config.toml
intermediate_size = 1280
hidden_act = "swiglu"
qk_norm = true
extras = ["capped logits"]
beta1 = 0.95
schedule = "wsd"
max_steps = 4528
Each number is 200 + 40 x the weight over its row's rms, rounded and kept within 0 to 999. Layers, rows and columns count from 0. The size before them is the row's rms in percent of the matrix's.

# gate: layer 7 MLP gate, 1280x384, rms 0.0475, rows 644-653, columns 48-95
# up: layer 7 MLP up, 1280x384, rms 0.0475, rows 644-652, columns 48-95
# down: layer 7 MLP down (transposed), 1280x384, rms 0.0475, rows 644-652, columns 48-95
gate644,093,246,192,196,170,199,215,177,184,155,264,204,140,224,261,185,196,215,188,195,161,145,184,211,245,243,174,172,239,242,128,144,249,213,263,219,164,204,188,213,215,240,218,231,208,217,204,188,190
up644,094,189,196,160,161,214,165,196,120,201,161,205,153,136,226,199,232,197,216,228,224,225,222,194,259,172,144,255,288,177,266,108,189,200,160,259,171,247,151,137,180,204,239,266,247,192,192,274,143
down644,088,227,229,206,203,253,164,230,225,239,187,240,210,170,147,170,246,180,192,184,247,211,193,178,181,226,268,200,245,184,166,190,231,204,235,202,235,269,237,298,167,208,180,207,109,173,223,206,159
gate645,096,202,146,179,166,231,236,207,251,258,226,212,251,189,263,169,175,217,180,219,210,199,201,235,129,215,155,128,203,208,262,155,199,180,157,211,159,203,214,190,213,232,202,298,230,131,180,166,256
up645,092,224,211,252,218,232,165,174,242,220,179,203,201,199,174,199,173,232,158,206,219,195,215,183,281,199,246,245,239,191,225,176,212,159,237,240,203,200,213,287,169,197,207,196,249,230,241,171,197
down645,091,190,127,210,214,158,201,204,185,142,236,146,153,177,228,176,253,143,222,140,219,243,225,257,337,256,218,224,246,194,176,176,190,170,191,144,170,203,133,217,174,270,224,177,192,221,227,161,131
gate646,091,150,223,237,197,175,188,177,213,217,147,241,171,182,159,188,186,196,224,208,197,246,144,144,236,191,231,174,116,216,229,225,156,240,186,194,244,226,208,203,212,157,281,226,152,154,293,241,176
up646,096,149,237,210,131,230,180,249,225,198,276,233,230,207,260,241,189,176,171,164,266,188,163,265,206,166,178,136,111,169,188,184,259,225,269,210,257,167,242,164,217,183,143,158,144,182,266,154,233
down646,091,201,273,181,144,248,139,183,230,216,154,279,241,156,176,219,187,238,167,215,274,216,213,195,166,164,229,161,148,157,241,285,234,160,204,238,227,141,246,146,264,173,229,177,175,218,237,147,196
gate647,098,221,230,227,161,168,221,169,221,234,175,249,203,170,207,162,205,237,140,238,135,197,212,191,256,185,244,274,225,110,153,178,193,238,228,190,209,262,143,184,163,222,213,168,270,160,172,151,143
up647,098,235,216,184,157,101,223,218,177,256,136,118,140,195,256,275,173,186,226,230,280,260,156,203,190,189,192,116,228,217,163,215,205,253,278,233,234,200,165,227,214,166,256,170,243,234,250,266,291
down647,096,232,200,184,194,197,205,121,221,183,202,241,215,106,118,200,159,112,238,237,236,231,214,215,220,219,179,85,192,159,95,222,311,182,149,178,328,169,183,165,181,212,219,221,236,186,234,235,234
gate648,103,151,245,214,229,220,227,239,177,234,237,193,170,252,133,187,215,182,138,168,185,190,220,128,275,168,330,191,169,213,145,189,163,252,177,197,173,164,237,250,178,210,206,154,210,167,210,174,177
up648,097,224,149,218,168,253,216,262,224,242,157,187,140,189,171,213,221,303,174,200,138,202,201,179,178,186,151,181,309,198,162,178,180,252,200,202,219,185,155,154,157,211,183,198,191,203,211,264,181
down648,100,242,223,226,208,163,176,160,188,238,178,136,140,206,225,174,210,300,183,222,129,145,187,157,148,185,136,237,186,281,198,213,119,189,174,235,197,187,216,235,230,179,217,194,240,248,184,175,196
gate649,110,196,176,238,253,204,148,208,222,178,164,211,214,163,197,200,130,179,201,193,123,213,235,220,223,201,160,146,230,225,219,167,193,170,209,249,166,240,163,242,188,167,270,231,130,231,170,158,190
up649,106,166,222,181,201,203,205,218,196,194,201,233,192,134,183,224,171,185,161,247,156,222,190,245,236,196,235,202,153,178,170,254,174,179,258,181,251,123,132,181,198,203,176,184,169,220,199,171,182
down649,105,224,139,269,220,166,191,179,187,150,256,177,219,143,271,220,203,200,170,232,190,219,263,188,248,228,170,178,291,209,172,236,218,209,171,226,142,297,213,194,242,200,193,264,150,213,206,162,200
gate650,104,247,142,228,211,168,173,154,176,144,234,222,296,219,229,163,201,200,203,168,234,152,200,190,175,155,134,213,201,159,212,245,233,177,227,242,250,254,209,259,181,212,250,234,143,262,225,224,193
up650,105,111,221,223,173,250,238,231,251,215,238,252,224,151,230,160,211,147,181,198,155,238,215,247,182,147,253,189,236,256,229,234,188,172,182,179,238,206,146,165,192,209,211,203,226,213,181,224,200
down650,102,164,238,184,253,175,239,221,119,148,180,293,186,149,197,185,256,167,150,211,209,172,160,249,270,177,236,175,174,230,264,185,187,215,232,226,145,161,221,159,233,184,179,184,269,225,249,236,171
gate651,105,236,213,149,247,227,203,184,202,119,170,225,230,203,171,182,166,210,109,230,232,187,193,147,211,166,149,159,163,180,115,204,176,223,243,174,194,177,208,182,251,136,199,246,136,171,201,250,202
up651,102,238,179,223,171,197,255,186,261,279,247,311,243,230,249,263,172,240,243,244,155,227,255,170,200,193,205,230,249,176,170,225,241,224,162,216,255,209,115,178,271,150,218,189,133,170,156,140,222
down651,101,248,237,259,189,182,227,206,200,195,256,211,141,190,136,210,196,184,257,247,239,219,222,191,250,171,218,244,172,184,238,112,216,182,153,260,183,220,160,222,169,167,260,200,144,235,152,232,185
gate652,099,207,225,213,185,143,245,134,257,240,224,184,169,189,252,183,214,198,191,170,211,206,180,197,196,123,213,165,164,158,212,169,212,204,230,231,215,105,200,176,192,191,195,275,255,260,186,197,134
up652,097,171,245,271,94,200,227,198,264,209,129,206,162,170,214,183,227,159,255,201,204,263,197,243,234,209,194,259,187,174,262,192,176,185,245,172,243,164,194,218,210,153,260,281,191,187,93,253,132
down652,105,213,212,170,156,230,135,221,161,203,178,193,241,234,199,222,191,227,220,251,199,199,153,215,270,238,98,294,158,126,232,206,145,137,193,211,196,235,211,182,138,188,215,198,180,203,157,229,180
gate653,100,218,234,206,190,240,185,225,232,144,197,149,259,176,106,194,259,206,246,156,211,154,129,162,196,201,136,297,225,232,244,229,222,239,204,155,180,148,227,203,167,262,149,225,234,259,256,212,197